From a checkpoint of a small transformer trained on Wikipedia.
Size: 13 layers, width 576, 14 heads of 64, MLP 2304 tanh GELU, vocabulary 32000, 98.3M parameters.
Each number is 50 + 10 x the weight over its row's rms, rounded and kept within 0 to 99. Layers, rows and columns count from 0. The size before them is the row's rms in percent of the matrix's.

# layer 8 MLP up, 2304x576, rms 0.0967, rows 314-422, columns 448-511
094:45 45 62 60 30 30 49 49 51 54 44 49 65 71 66 57 44 44 54 59 46 46 40 61 38 56 47 62 50 37 43 46 48 46 53 44 54 46 57 39 49 65 70 45 45 45 50 58 48 61 18 59 46 40 41 41 51 40 59 51 41 56 29 59
107:53 54 45 31 29 50 56 57 50 51 49 37 50 41 39 67 59 43 63 59 48 67 35 32 46 46 48 44 37 47 50 49 61 47 60 37 60 36 65 24 63 47 48 44 62 43 50 46 45 44 45 58 47 59 29 54 42 39 50 68 58 64 69 53
093:52 41 66 48 43 35 50 48 50 61 46 55 35 64 43 46 58 54 58 14 36 43 59 62 55 58 42 70 65 58 52 35 40 57 56 65 59 61 47 73 57 54 44 37 45 57 71 37 58 54 60 52 41 48 47 50 34 40 48 58 49 47 43 48
089:51 41 38 48 61 38 45 40 54 48 43 59 26 33 38 45 48 44 64 52 46 44 42 67 42 65 49 32 57 65 41 55 55 53 65 55 53 50 52 50 54 44 51 50 62 64 43 58 49 47 49 68 61 35 41 40 42 60 66 35 36 49 35 50
110:56 53 48 47 46 42 50 47 52 57 72 45 49 34 59 50 57 53 65 43 58 62 40 63 45 46 40 41 40 34 50 60 66 48 46 41 53 58 38 60 37 51 45 35 43 36 63 47 40 45 67 59 58 48 50 57 27 62 58 58 47 67 59 34
108:47 35 55 37 34 45 53 50 28 42 49 36 48 53 33 59 27 50 55 35 49 47 49 43 39 52 55 59 55 63 47 43 55 54 52 37 43 32 48 60 87 56 48 37 40 40 59 64 48 44 40 61 56 65 42 50 56 60 49 51 40 52 63 38
104:50 51 37 69 45 49 33 45 45 51 40 51 50 60 55 42 51 54 64 57 56 38 39 56 58 52 45 49 48 58 46 52 57 42 43 61 62 68 42 44 53 60 57 50 50 37 50 56 61 51 62 57 62 50 74 46 56 49 49 69 47 50 54 42
094:44 49 57 51 46 39 52 43 56 26 35 56 61 58 52 52 39 33 53 55 64 30 50 46 44 51 44 62 44 47 62 73 65 54 33 56 46 59 61 48 64 61 47 52 51 59 44 53 60 40 36 41 52 58 42 34 47 65 67 38 45 47 50 55
104:44 53 54 57 72 63 53 40 39 54 44 60 37 40 59 39 44 53 35 51 54 50 45 54 34 47 56 65 42 43 37 51 49 57 41 27 50 46 61 33 56 62 55 57 25 39 58 57 42 58 52 59 31 46 40 42 53 26 53 51 54 51 50 34
096:45 56 48 51 38 30 47 39 67 48 52 54 50 46 42 40 53 55 39 39 71 63 45 44 51 45 38 45 60 46 52 47 64 45 51 38 47 54 52 39 45 44 48 43 43 44 48 66 48 73 49 52 58 55 50 39 43 29 25 45 50 54 48 40
101:53 44 49 50 43 45 43 43 37 47 43 54 50 45 50 49 55 51 37 51 51 65 44 47 55 51 44 52 66 59 44 48 55 56 65 62 50 57 43 44 55 55 38 57 56 65 53 40 65 50 61 56 34 58 40 63 50 55 60 54 50 55 49 41
104:34 34 56 64 33 51 55 28 51 59 60 44 47 56 43 61 31 55 56 40 37 71 34 55 39 58 53 39 52 44 39 48 53 45 27 24 50 56 58 42 32 46 54 69 45 63 51 71 71 62 56 52 25 37 52 34 49 52 45 56 53 54 61 63
101:57 28 57 63 46 44 47 65 42 58 44 61 44 53 55 55 63 60 32 39 39 52 45 61 65 48 69 64 64 47 33 71 52 51 57 63 44 60 60 53 61 56 64 38 55 50 31 65 74 55 41 40 42 46 53 31 55 48 58 58 46 47 43 48
091:46 56 55 47 64 69 51 53 65 44 27 51 38 58 63 41 59 73 51 58 54 32 49 39 58 43 60 38 48 40 69 44 48 54 43 71 37 39 26 36 51 45 52 66 41 63 50 48 54 45 37 55 58 41 65 53 46 61 58 53 45 35 46 59
091:50 52 49 43 34 44 61 46 49 43 63 57 53 33 49 53 44 49 34 50 55 58 48 66 60 61 32 36 59 61 50 39 52 51 47 68 45 65 50 49 50 40 50 41 49 65 69 38 58 37 40 57 56 54 55 59 40 60 64 59 43 34 44 67
108:49 49 63 58 33 49 25 54 36 51 42 54 62 53 55 54 52 41 45 52 36 46 65 48 53 43 54 36 64 47 55 40 60 50 42 44 48 46 49 60 65 45 55 48 38 52 46 49 33 41 57 33 48 64 57 49 52 51 45 59 66 58 49 62
089:53 46 66 54 47 43 57 38 48 38 41 28 42 68 54 56 44 45 41 43 39 35 51 44 49 39 57 53 48 47 51 40 74 42 51 43 72 44 51 29 57 53 44 44 57 42 52 43 53 35 57 45 56 53 45 65 52 62 37 47 46 26 51 53
095:52 53 48 54 67 73 48 52 56 61 55 38 38 37 50 53 42 38 54 47 15 69 40 43 50 59 35 57 60 63 55 69 63 66 61 66 45 41 42 54 50 59 51 46 38 52 40 48 44 39 33 58 43 35 73 40 48 37 48 44 47 59 53 38
100:50 42 64 48 45 53 45 63 56 54 34 38 42 55 39 54 42 45 51 50 62 52 43 47 55 60 45 55 36 35 58 55 42 40 55 29 52 67 54 51 46 34 49 57 61 55 46 59 76 67 57 41 41 46 58 63 30 52 52 43 47 76 51 52
099:64 51 46 40 34 64 73 70 45 49 75 48 42 54 54 58 38 57 56 47 47 45 46 46 53 60 53 38 50 48 56 66 47 32 57 41 59 38 37 58 38 59 38 57 37 46 56 38 40 59 68 58 52 52 53 58 40 49 52 58 46 45 46 57
091:50 37 61 52 45 56 54 48 37 51 58 61 45 53 62 54 51 49 35 57 49 45 41 65 56 53 53 43 53 59 52 56 40 47 46 63 47 53 59 59 60 62 35 57 49 52 47 58 50 41 53 72 43 69 45 52 56 48 50 60 43 58 80 58
094:53 43 24 44 54 48 53 14 52 23 56 38 54 57 47 59 66 54 48 42 55 54 35 38 56 36 57 51 65 65 57 48 39 54 44 41 56 43 54 43 60 56 65 35 53 40 56 53 60 39 55 48 59 49 52 38 47 48 53 56 40 46 47 47
109:46 54 40 50 50 38 62 63 59 73 46 46 56 67 47 49 37 59 50 47 46 51 43 57 47 50 24 44 48 53 55 64 65 60 60 60 49 61 64 48 49 42 54 56 65 49 45 48 70 40 34 57 50 65 51 53 53 35 36 32 32 51 39 53
096:59 45 47 57 46 50 47 62 53 56 71 52 45 40 71 58 57 50 44 46 56 61 47 56 35 48 58 48 48 60 48 58 53 39 48 52 43 50 41 52 57 55 30 23 52 47 23 46 71 60 57 55 26 42 50 44 52 72 60 37 74 44 57 67
102:52 49 38 48 57 58 54 42 61 34 48 44 55 63 58 60 52 57 50 53 50 34 64 54 46 49 41 48 50 64 48 47 42 57 63 49 49 44 52 35 46 52 63 45 49 52 51 47 45 57 45 40 43 32 46 46 52 57 56 63 53 51 45 43
098:56 33 62 54 62 48 72 67 43 62 42 42 55 71 54 48 54 42 55 43 66 66 59 40 54 69 26 55 55 41 57 64 40 44 45 52 43 64 68 48 47 41 35 41 51 55 24 55 54 40 61 54 69 54 50 49 55 58 67 50 46 63 68 55
138:48 51 58 49 40 39 41 54 44 50 42 45 44 55 40 57 38 61 49 54 64 40 42 63 48 54 51 59 54 59 46 56 52 56 37 44 60 54 63 59 40 51 44 46 49 63 34 52 48 50 52 78 47 60 48 75 44 59 47 49 58 45 37 47
098:57 57 51 50 51 47 57 60 33 54 25 46 51 50 40 47 48 59 43 50 64 42 64 51 44 48 51 78 49 53 57 40 48 45 52 67 42 41 56 56 51 51 46 38 45 42 25 57 48 50 50 49 61 37 60 47 34 54 55 50 40 47 33 41
092:46 45 34 55 36 56 48 51 52 54 55 60 40 61 50 64 31 39 54 35 43 50 31 46 51 52 58 35 45 50 48 53 63 43 40 55 45 59 30 73 50 40 40 39 60 47 58 48 51 45 38 42 54 43 44 43 49 48 38 45 46 53 64 39
092:50 32 45 45 34 50 62 45 59 64 59 44 32 42 34 70 34 41 47 55 33 55 48 46 50 43 40 69 52 53 55 61 45 57 57 47 58 53 55 54 55 38 56 37 47 65 54 55 45 37 54 45 50 64 38 44 41 36 50 52 51 52 60 53
098:63 49 45 55 49 42 59 47 49 54 48 63 72 53 73 37 42 54 52 47 39 54 41 63 43 50 56 54 45 59 61 47 59 44 62 49 60 42 60 51 60 49 51 24 27 65 61 45 59 50 54 64 43 57 46 53 61 45 39 47 61 46 36 56
104:53 55 51 54 37 73 41 62 30 48 51 50 55 70 37 48 61 39 35 38 51 47 57 46 47 35 59 58 55 49 58 52 51 48 53 69 40 62 56 58 64 53 65 44 51 37 29 49 42 43 45 55 61 55 71 37 57 47 58 38 53 49 62 65
090:54 58 52 44 58 48 41 41 41 45 49 45 53 37 54 36 45 56 48 67 55 43 61 46 43 42 59 46 55 54 43 67 62 53 47 60 33 51 46 47 68 53 47 57 49 48 42 53 68 62 38 48 41 48 36 50 57 54 61 47 60 35 48 63
091:54 49 39 44 37 64 40 49 53 59 45 55 39 57 55 67 30 39 52 53 45 50 42 53 45 61 40 52 73 54 53 50 57 51 73 53 59 41 73 38 64 46 63 59 55 54 41 51 48 38 36 43 46 44 73 51 51 57 48 53 45 45 44 50
106:46 53 70 45 57 37 49 44 55 52 45 50 47 50 50 57 48 51 52 34 46 56 49 61 56 47 61 47 48 49 37 65 70 63 39 56 37 67 44 58 49 47 37 35 35 65 54 44 40 52 21 53 34 44 65 56 73 48 61 61 62 36 50 37
103:47 28 55 51 61 46 41 41 43 56 39 41 52 49 24 44 64 46 54 41 46 43 43 42 47 49 52 47 58 39 39 47 47 48 45 58 61 48 60 40 38 46 40 44 37 46 40 52 38 63 67 50 45 42 62 52 58 51 38 45 31 56 35 54
096:53 56 45 46 51 53 46 44 24 54 66 49 43 56 37 42 40 42 68 33 44 41 63 50 43 56 56 59 61 53 58 51 55 45 44 45 35 47 56 58 46 45 63 46 66 44 43 34 67 38 48 58 55 26 66 43 68 54 51 43 40 42 38 57
105:66 53 75 56 55 42 67 47 51 59 46 45 60 57 53 47 45 49 51 36 48 45 78 72 53 53 38 56 64 54 47 64 35 45 64 44 56 30 41 41 52 66 50 43 64 67 53 48 51 47 37 58 49 41 43 54 52 56 61 52 69 46 71 54
105:58 31 53 56 39 29 49 56 39 56 44 63 67 60 49 45 41 58 62 46 54 48 56 42 50 47 56 45 27 42 42 39 69 59 29 43 64 42 53 45 48 47 38 52 48 56 54 46 52 55 42 41 48 62 48 56 52 34 43 53 38 49 47 27
093:45 49 53 40 47 57 40 60 49 49 42 50 61 55 51 60 47 40 53 44 51 34 46 49 33 41 38 61 56 51 55 55 38 40 25 59 55 67 49 36 61 45 75 43 62 60 63 43 57 39 52 52 31 50 52 37 56 39 67 46 39 48 50 61
102:31 45 59 64 49 69 56 52 47 33 58 52 56 48 39 62 64 35 42 50 63 61 47 52 74 45 62 52 50 54 48 38 38 69 57 59 56 51 46 40 47 52 46 38 48 41 44 43 33 66 67 48 28 50 45 34 41 57 59 63 53 39 50 54
101:39 33 50 50 49 48 58 40 45 48 55 49 64 49 42 42 38 59 49 43 57 31 41 50 56 46 60 50 57 45 50 59 44 41 43 32 37 43 79 65 42 47 47 49 39 39 47 57 38 52 56 54 63 24 50 70 47 57 50 49 45 56 28 51
093:39 41 57 57 63 48 55 41 54 54 56 50 59 66 67 38 46 70 78 50 56 31 49 62 34 55 42 44 59 40 63 44 19 41 52 65 57 46 50 64 83 51 53 37 53 41 61 63 43 52 43 60 41 51 59 63 37 40 56 49 53 52 34 53
089:62 63 53 30 41 40 64 52 43 38 43 66 41 53 51 53 41 40 39 49 55 52 54 42 44 49 47 47 57 42 39 64 64 54 43 45 42 54 57 47 34 41 52 74 33 56 38 53 57 44 55 58 32 45 58 46 48 47 48 53 41 45 54 63
101:45 41 63 32 52 43 32 37 47 56 40 74 51 51 52 56 34 35 32 60 63 44 52 40 53 50 48 67 53 40 52 66 65 39 43 52 36 39 49 56 31 49 72 56 53 50 32 56 63 47 30 54 60 52 50 33 55 62 46 51 45 36 47 39
106:58 39 34 48 35 44 46 38 31 52 43 55 41 56 34 29 61 55 36 42 36 47 52 46 30 61 53 46 35 34 57 42 45 57 69 48 51 43 46 51 32 44 61 53 64 64 42 27 52 47 51 44 55 42 42 44 39 43 52 66 45 41 34 37
107:63 61 48 33 39 62 65 42 55 40 50 40 62 48 35 48 55 85 39 49 53 49 55 43 62 51 52 42 45 36 42 57 48 55 40 43 48 51 56 68 86 52 38 47 63 44 57 55 60 50 59 54 51 56 59 59 32 55 43 50 59 54 58 40
092:55 46 45 37 69 32 54 56 57 62 72 63 62 36 45 37 61 35 45 57 55 64 61 26 45 53 38 46 67 60 59 44 62 44 65 47 55 64 46 40 35 43 50 63 40 52 41 58 50 36 51 64 52 51 42 53 38 44 38 55 67 50 55 43
097:30 53 57 52 66 47 49 45 42 44 40 45 51 57 61 39 53 36 56 33 43 45 43 52 43 65 56 50 38 45 38 48 60 40 30 49 57 33 58 48 44 37 64 56 45 48 63 49 54 61 50 57 45 31 63 57 51 40 66 33 40 46 42 50
094:63 42 63 52 44 65 55 50 59 54 29 71 59 53 30 56 63 42 34 55 46 42 49 38 59 51 52 46 24 42 42 48 67 36 61 43 42 36 58 53 50 46 57 58 53 58 59 46 63 87 24 36 49 53 57 43 51 53 57 42 46 57 52 32
109:47 58 57 42 61 37 42 45 45 59 36 62 60 45 48 72 29 44 52 35 60 58 38 51 55 34 36 60 62 49 30 43 57 62 72 42 54 65 54 68 54 61 37 57 61 40 64 28 43 57 52 44 47 55 31 46 27 41 35 57 60 62 42 58
093:35 57 55 44 62 42 36 44 50 47 53 41 54 46 59 47 41 47 39 55 50 33 50 54 34 36 42 41 52 36 57 58 41 51 50 52 54 56 55 35 40 51 40 51 50 36 51 47 45 38 43 60 31 43 43 49 47 54 50 68 60 44 58 34
090:63 53 66 55 55 34 39 58 58 45 48 48 47 42 65 62 62 59 23 53 51 64 39 57 42 35 30 40 43 48 49 66 55 39 57 65 61 54 46 72 47 53 58 53 63 48 76 55 50 42 60 60 49 55 31 42 30 51 37 36 43 47 29 38
104:46 45 44 52 47 50 18 46 38 57 32 51 49 44 74 41 52 46 57 50 56 58 31 54 42 59 30 57 71 59 64 44 41 62 50 47 53 48 44 56 56 64 61 47 53 66 58 52 59 54 60 39 56 35 50 65 58 60 58 43 44 63 41 60
090:31 68 55 39 55 50 47 43 63 38 50 55 51 49 56 59 43 48 60 56 55 48 51 50 42 44 57 50 57 54 52 58 43 42 48 34 55 56 65 47 57 40 58 45 45 50 63 48 63 57 53 38 51 26 44 50 35 69 54 28 36 49 46 56
092:64 55 47 46 53 32 32 53 70 40 52 59 67 70 49 43 38 49 58 55 38 54 63 62 60 48 36 38 43 62 51 49 47 48 38 65 59 56 43 53 48 65 54 53 43 47 58 70 56 49 64 64 46 46 44 45 48 59 48 70 45 69 50 59
104:50 58 69 55 27 40 34 53 48 44 25 44 55 39 50 72 32 58 57 59 64 58 33 38 47 31 44 52 43 47 57 65 54 56 45 62 46 54 64 79 53 57 44 37 66 51 39 44 48 40 45 43 24 44 60 48 61 50 43 57 45 56 46 55
093:40 55 39 70 33 47 43 58 46 30 62 54 56 62 66 54 47 35 53 56 37 61 55 48 30 41 34 47 47 59 26 61 55 40 41 41 70 67 71 56 43 55 39 42 40 41 40 64 46 43 49 60 54 36 45 48 45 38 44 47 48 41 51 62
097:52 37 34 38 62 55 46 44 52 53 42 52 50 57 41 42 42 56 37 57 56 34 51 46 47 55 48 62 62 37 38 41 45 43 45 36 54 41 62 33 38 56 46 66 58 55 56 39 49 62 34 57 38 41 39 36 36 39 37 41 43 55 38 68
095:54 64 59 49 35 38 54 73 53 31 47 43 43 50 56 54 40 53 52 47 57 45 56 56 66 53 33 48 55 52 56 55 41 59 67 47 37 46 46 32 50 61 55 56 49 39 59 76 52 54 45 61 69 62 47 39 55 19 26 66 48 48 33 49
096:39 56 53 62 56 36 42 45 38 63 43 67 54 38 50 57 33 34 63 49 59 60 45 36 24 53 57 43 46 51 48 46 46 62 50 46 73 66 50 48 43 61 46 48 56 34 43 51 55 56 40 55 48 26 47 49 55 51 42 51 50 30 52 55
098:62 48 49 45 53 40 64 49 33 46 56 46 61 55 55 51 61 53 64 53 46 49 52 70 37 49 36 46 33 43 68 34 53 61 54 24 59 61 60 55 51 38 55 38 45 49 52 53 49 55 66 48 60 53 40 56 60 48 36 50 35 57 49 52
105:37 52 43 35 41 39 62 63 51 45 37 44 35 35 40 50 33 44 62 41 43 34 44 76 54 46 57 51 51 68 56 54 49 63 24 37 48 53 49 44 44 52 60 60 38 66 53 41 42 52 45 37 58 36 57 49 37 31 48 59 56 68 56 38
100:53 35 65 61 61 62 48 50 45 52 26 71 48 40 55 57 46 56 53 46 55 38 51 66 48 51 56 52 46 63 45 59 57 49 64 53 46 45 58 27 62 59 68 61 70 34 49 61 37 49 34 58 49 75 67 49 40 58 62 51 56 50 54 50
102:54 60 53 52 52 46 64 18 48 51 37 50 58 57 46 62 52 53 50 55 36 40 40 42 63 37 47 60 48 66 61 49 42 74 42 50 43 50 66 50 26 46 50 46 63 31 64 27 64 27 69 54 49 55 61 43 68 70 46 55 81 66 56 43
097:50 36 52 41 59 47 66 53 48 63 50 53 50 36 25 46 40 31 51 60 66 46 73 47 47 31 43 56 50 24 48 44 61 63 62 55 53 46 41 53 73 43 48 51 43 48 49 55 64 45 39 61 38 59 33 51 51 51 48 51 40 49 37 46
096:48 56 54 64 34 64 51 63 52 50 52 47 51 51 36 59 46 40 42 51 61 64 66 28 40 35 51 64 47 47 38 45 30 38 45 45 57 45 50 46 49 45 50 51 53 44 56 59 60 61 49 53 67 55 59 56 36 59 35 50 33 60 41 49
099:50 51 51 45 35 45 59 50 72 42 63 59 49 39 48 58 43 53 61 55 70 46 57 46 48 56 61 55 48 53 50 51 58 69 69 39 15 45 59 51 54 45 51 52 35 50 50 57 49 49 57 63 57 58 38 48 52 36 51 53 42 42 64 55
095:53 56 47 46 47 50 44 47 58 55 67 65 47 52 44 56 61 45 38 37 37 36 56 45 49 54 46 32 48 48 51 54 60 45 37 28 65 47 58 57 51 41 49 47 37 50 48 66 64 56 47 53 48 50 48 51 71 71 58 42 53 79 58 61
096:35 45 24 65 53 53 34 31 43 39 42 45 28 50 58 46 59 64 49 60 52 47 48 41 52 62 38 47 57 50 46 59 36 62 24 48 43 48 37 42 53 42 53 59 48 33 52 65 38 52 65 58 32 53 57 52 37 31 41 41 54 50 46 52
093:49 43 44 67 49 42 39 39 63 49 67 52 33 51 62 66 56 56 68 45 49 57 52 46 46 42 45 41 63 43 58 40 52 52 63 45 52 63 39 41 47 25 46 45 63 58 52 61 45 51 49 48 59 47 61 49 50 41 49 51 65 39 45 54
096:39 55 36 47 60 22 53 45 50 50 38 46 52 45 54 66 61 51 51 58 59 45 46 45 61 41 52 46 51 18 40 64 58 39 61 49 36 32 57 50 49 54 58 48 59 46 43 36 39 44 56 42 33 62 41 57 53 36 54 45 43 56 48 58
100:53 55 21 55 53 54 61 45 51 47 33 51 56 57 57 59 49 43 62 52 42 64 52 39 51 51 61 50 35 40 55 45 60 42 44 54 55 37 51 68 35 55 49 54 41 71 36 42 45 68 51 53 61 33 29 55 58 55 58 68 60 46 55 51
099:66 42 57 36 36 64 39 54 38 53 51 43 44 58 58 63 55 42 48 51 58 69 39 54 54 48 47 60 46 47 51 60 38 66 42 54 59 40 42 58 59 66 53 48 47 62 42 45 45 74 55 39 45 48 57 41 49 58 39 42 63 73 52 45
097:58 47 55 51 56 52 51 46 56 47 47 59 62 53 35 39 40 65 56 52 57 45 45 44 51 54 57 53 44 53 59 33 69 44 52 37 48 48 36 43 52 45 73 68 43 45 49 58 68 37 58 40 43 56 58 66 52 57 42 39 41 38 56 55
098:52 45 46 66 53 52 56 44 62 47 54 58 48 50 68 50 64 45 53 52 43 59 61 48 44 46 51 51 58 58 39 43 68 66 50 50 53 67 60 38 47 51 28 41 89 46 53 54 42 61 49 53 41 33 46 33 45 66 73 47 50 44 61 52
109:54 49 50 54 60 59 33 51 60 55 49 45 62 64 37 46 50 58 36 38 56 37 29 65 71 53 61 64 41 51 52 60 49 35 55 57 61 56 49 49 73 32 55 33 72 51 58 44 58 57 56 63 57 39 55 76 47 49 53 43 52 35 54 38
088:38 63 48 59 27 40 61 50 64 48 67 45 47 53 56 47 46 47 63 29 45 40 55 40 49 67 40 59 49 67 58 58 52 78 41 50 45 47 48 46 46 46 49 48 65 56 32 54 37 57 57 50 35 51 54 50 45 49 64 60 39 41 65 53
097:52 46 40 55 44 53 61 45 39 58 51 56 55 55 37 44 48 42 51 44 48 56 57 28 58 52 51 40 72 30 40 43 41 50 45 57 55 55 40 61 79 60 55 61 46 64 57 57 50 48 45 59 45 42 49 50 44 66 63 58 53 62 48 42
101:43 67 45 55 32 55 57 45 46 50 58 51 56 64 54 50 46 39 45 35 51 60 42 43 68 46 49 41 59 41 58 58 56 39 49 62 44 68 64 61 39 52 56 64 53 53 41 36 60 52 39 49 18 47 49 53 52 37 68 38 43 61 66 36
108:52 54 53 52 60 46 60 45 40 42 50 47 55 46 43 41 51 44 56 54 52 52 58 44 48 45 55 37 56 57 46 47 52 39 48 36 50 64 35 48 48 35 47 53 66 68 34 43 70 33 54 47 48 46 43 46 57 57 57 30 37 54 69 62
105:46 65 51 43 54 57 42 39 54 62 56 42 28 40 65 34 61 42 50 60 49 67 56 53 49 56 39 51 38 71 38 46 51 39 36 48 38 52 43 49 64 38 56 16 53 45 55 71 43 65 59 59 60 38 62 40 47 45 39 53 57 51 31 55
107:59 70 62 42 44 50 44 44 61 48 49 28 62 48 46 56 45 44 39 54 35 53 50 44 44 42 52 65 43 44 24 54 47 45 76 60 57 53 42 48 47 56 64 39 53 57 54 50 57 59 44 53 52 49 18 49 56 30 61 42 52 49 47 44
104:57 52 65 62 59 29 63 62 47 44 55 62 54 52 62 51 41 42 37 45 69 53 36 53 55 46 39 49 49 51 42 34 56 56 57 54 51 40 47 39 46 62 56 41 39 53 52 55 55 42 47 63 37 54 62 45 40 48 71 28 54 46 37 46
110:48 56 51 45 42 39 54 51 54 55 34 56 44 50 57 42 41 60 55 48 46 44 63 43 46 41 59 28 41 60 57 51 52 34 33 38 51 60 46 55 51 44 47 54 47 59 56 30 55 36 54 42 43 43 65 76 45 39 46 34 61 42 68 51
096:67 43 53 52 58 37 40 49 50 68 56 59 56 65 49 58 50 50 61 44 47 63 42 53 55 44 70 43 62 56 58 43 50 38 64 49 45 44 57 58 58 54 53 79 46 45 53 48 49 33 55 64 49 47 58 51 42 47 61 41 49 53 48 57
094:51 43 49 61 43 54 50 43 62 37 47 64 42 48 44 56 50 42 62 44 69 48 60 37 66 37 45 60 54 48 63 44 45 44 50 43 61 58 61 60 50 44 55 43 52 48 33 76 43 54 42 44 54 40 53 64 51 51 18 61 47 47 66 28
100:42 47 39 36 59 48 49 49 48 50 47 47 56 74 52 38 39 51 63 53 39 58 36 58 57 46 42 58 52 43 34 53 41 66 46 33 47 62 46 38 58 62 50 48 55 49 55 42 53 41 53 49 45 48 34 53 56 73 53 57 50 35 57 52
099:46 32 52 58 50 52 63 53 44 66 38 57 61 54 62 46 60 45 50 28 55 66 72 56 45 43 48 45 39 53 43 55 57 52 52 65 54 56 51 38 55 49 63 48 71 37 48 53 49 46 49 35 45 61 62 44 54 49 51 44 46 48 62 41
120:59 46 58 45 45 63 43 33 51 46 38 50 35 47 56 55 37 50 26 36 51 51 55 43 42 48 51 44 67 34 62 29 57 49 50 45 48 46 69 38 45 47 53 56 61 48 58 54 53 53 34 55 42 57 41 46 64 55 70 58 44 44 35 51
092:63 53 52 59 44 46 54 50 56 68 61 46 61 71 53 32 41 59 38 27 63 64 38 48 38 45 37 38 57 44 52 53 44 59 73 60 58 38 58 52 43 51 54 60 64 55 53 56 44 33 67 44 60 65 38 47 51 40 33 38 44 45 52 55
087:55 61 61 63 47 63 56 54 48 33 51 67 47 48 58 55 46 60 75 46 56 48 59 30 51 48 60 30 35 46 65 58 48 35 61 54 63 36 51 64 47 56 75 41 50 61 56 54 41 41 46 51 65 57 58 56 59 48 46 60 47 48 48 50
103:64 60 66 50 54 59 63 56 57 54 35 54 43 43 55 29 26 55 62 38 37 62 45 57 58 62 52 46 43 43 60 47 67 53 34 64 49 54 40 40 47 65 50 53 66 57 35 41 50 48 77 64 55 63 56 42 65 61 60 36 50 55 42 44
101:43 51 58 32 59 60 58 40 67 65 61 68 57 53 50 70 50 45 58 68 63 60 38 51 40 49 38 48 60 57 54 49 47 47 51 42 40 62 42 63 55 58 45 57 58 56 72 47 34 57 61 57 51 52 57 50 45 62 46 54 41 46 56 28
091:32 46 40 65 33 61 38 30 53 68 61 57 36 49 55 45 61 46 62 44 55 61 41 46 68 50 59 30 49 41 36 50 46 65 32 47 58 44 47 51 48 41 38 39 56 72 62 53 57 41 46 66 51 59 53 30 66 56 55 49 57 47 65 60
097:62 51 43 47 53 62 67 59 41 49 53 39 44 66 56 43 50 52 54 52 58 56 38 43 46 55 33 44 61 47 35 55 25 55 47 58 36 32 55 49 32 47 75 55 64 40 50 63 39 67 39 39 58 51 70 67 71 43 50 58 42 46 43 48
092:30 47 47 44 50 54 48 52 54 59 34 55 62 44 56 57 62 46 25 39 41 56 45 47 54 65 54 46 65 52 44 50 61 84 48 41 32 45 58 54 55 34 42 46 36 40 33 56 57 42 53 52 48 48 44 39 30 37 52 47 35 44 40 56
104:46 54 63 49 51 41 61 55 32 56 50 51 59 51 64 43 62 64 59 44 61 49 53 57 55 44 63 58 48 50 54 59 60 27 44 33 30 51 50 55 44 61 59 53 50 23 50 49 47 55 54 58 51 38 53 48 55 43 52 50 49 29 47 52
095:50 63 60 47 49 44 50 35 56 47 28 30 34 42 63 63 55 47 58 46 46 45 60 59 49 56 60 65 33 41 47 48 62 59 51 59 62 60 15 65 61 46 45 53 49 53 34 35 49 56 54 74 54 37 45 55 44 28 39 41 37 69 39 65
098:52 52 75 37 59 50 53 53 62 37 48 49 57 48 58 50 50 36 53 20 44 35 49 62 48 29 57 50 45 36 43 45 33 46 68 43 54 34 56 62 42 35 48 63 39 33 66 63 65 58 50 47 52 33 48 26 52 45 67 58 65 51 32 42
106:44 44 55 42 49 55 39 53 70 48 44 43 45 56 43 58 51 47 53 50 43 53 63 36 49 47 49 56 46 44 54 47 40 59 32 45 52 81 52 54 63 40 51 45 51 43 54 54 36 49 47 71 49 55 51 59 55 47 49 45 41 66 61 73
097:47 56 54 45 47 53 54 42 61 59 32 43 47 57 48 54 51 41 53 44 59 29 49 62 60 61 32 50 48 49 58 61 37 47 42 43 50 55 57 48 48 52 47 36 46 40 59 49 43 75 53 55 73 32 59 51 52 56 59 39 59 55 49 38
102:45 46 58 43 45 51 48 45 28 52 54 50 56 46 63 52 53 57 57 45 48 51 38 62 53 44 47 47 57 16 49 32 36 55 49 48 52 43 58 44 54 54 72 38 42 43 38 59 54 56 63 46 65 41 66 41 60 55 45 37 51 48 52 57
100:56 50 52 26 47 35 58 47 50 43 58 46 51 43 60 45 43 45 67 38 35 45 33 40 29 51 49 46 53 56 44 49 53 49 54 43 57 40 47 39 66 51 65 60 62 66 51 59 53 50 47 45 47 58 39 61 57 53 43 55 59 62 50 64
106:58 52 72 54 45 47 56 42 49 47 30 50 61 43 62 53 57 63 27 49 51 51 60 39 63 55 54 34 45 63 45 70 52 41 46 58 50 45 55 50 37 47 41 41 44 65 46 49 45 31 50 48 31 43 58 44 47 54 60 55 43 62 59 39
104:43 42 57 58 51 52 46 36 51 47 46 58 50 50 41 46 50 39 66 55 49 29 51 64 54 44 64 60 28 57 47 41 48 31 53 76 40 72 50 33 58 56 19 44 56 37 50 65 32 53 64 40 48 51 55 54 54 41 47 55 39 68 45 47
105:42 72 54 63 53 43 54 42 55 49 51 38 57 58 43 53 70 62 39 40 42 39 34 31 45 48 47 72 64 25 55 43 42 44 55 47 46 54 39 42 70 64 57 55 54 49 40 54 64 66 38 55 44 43 40 45 64 52 37 24 52 45 40 41
097:42 48 61 48 44 56 57 41 50 45 57 46 45 58 39 32 45 33 70 46 52 52 47 52 61 52 61 41 55 51 62 41 58 41 52 57 58 63 51 50 57 60 68 42 56 35 59 49 37 54 47 36 50 49 55 35 66 65 56 38 67 51 45 45
086:46 50 46 38 52 50 41 52 61 56 48 65 53 71 46 64 31 60 48 36 47 25 49 62 44 56 51 41 77 39 54 43 48 58 56 38 67 61 68 57 54 53 45 55 48 33 42 57 45 71 41 37 60 42 48 59 48 63 43 43 39 25 55 49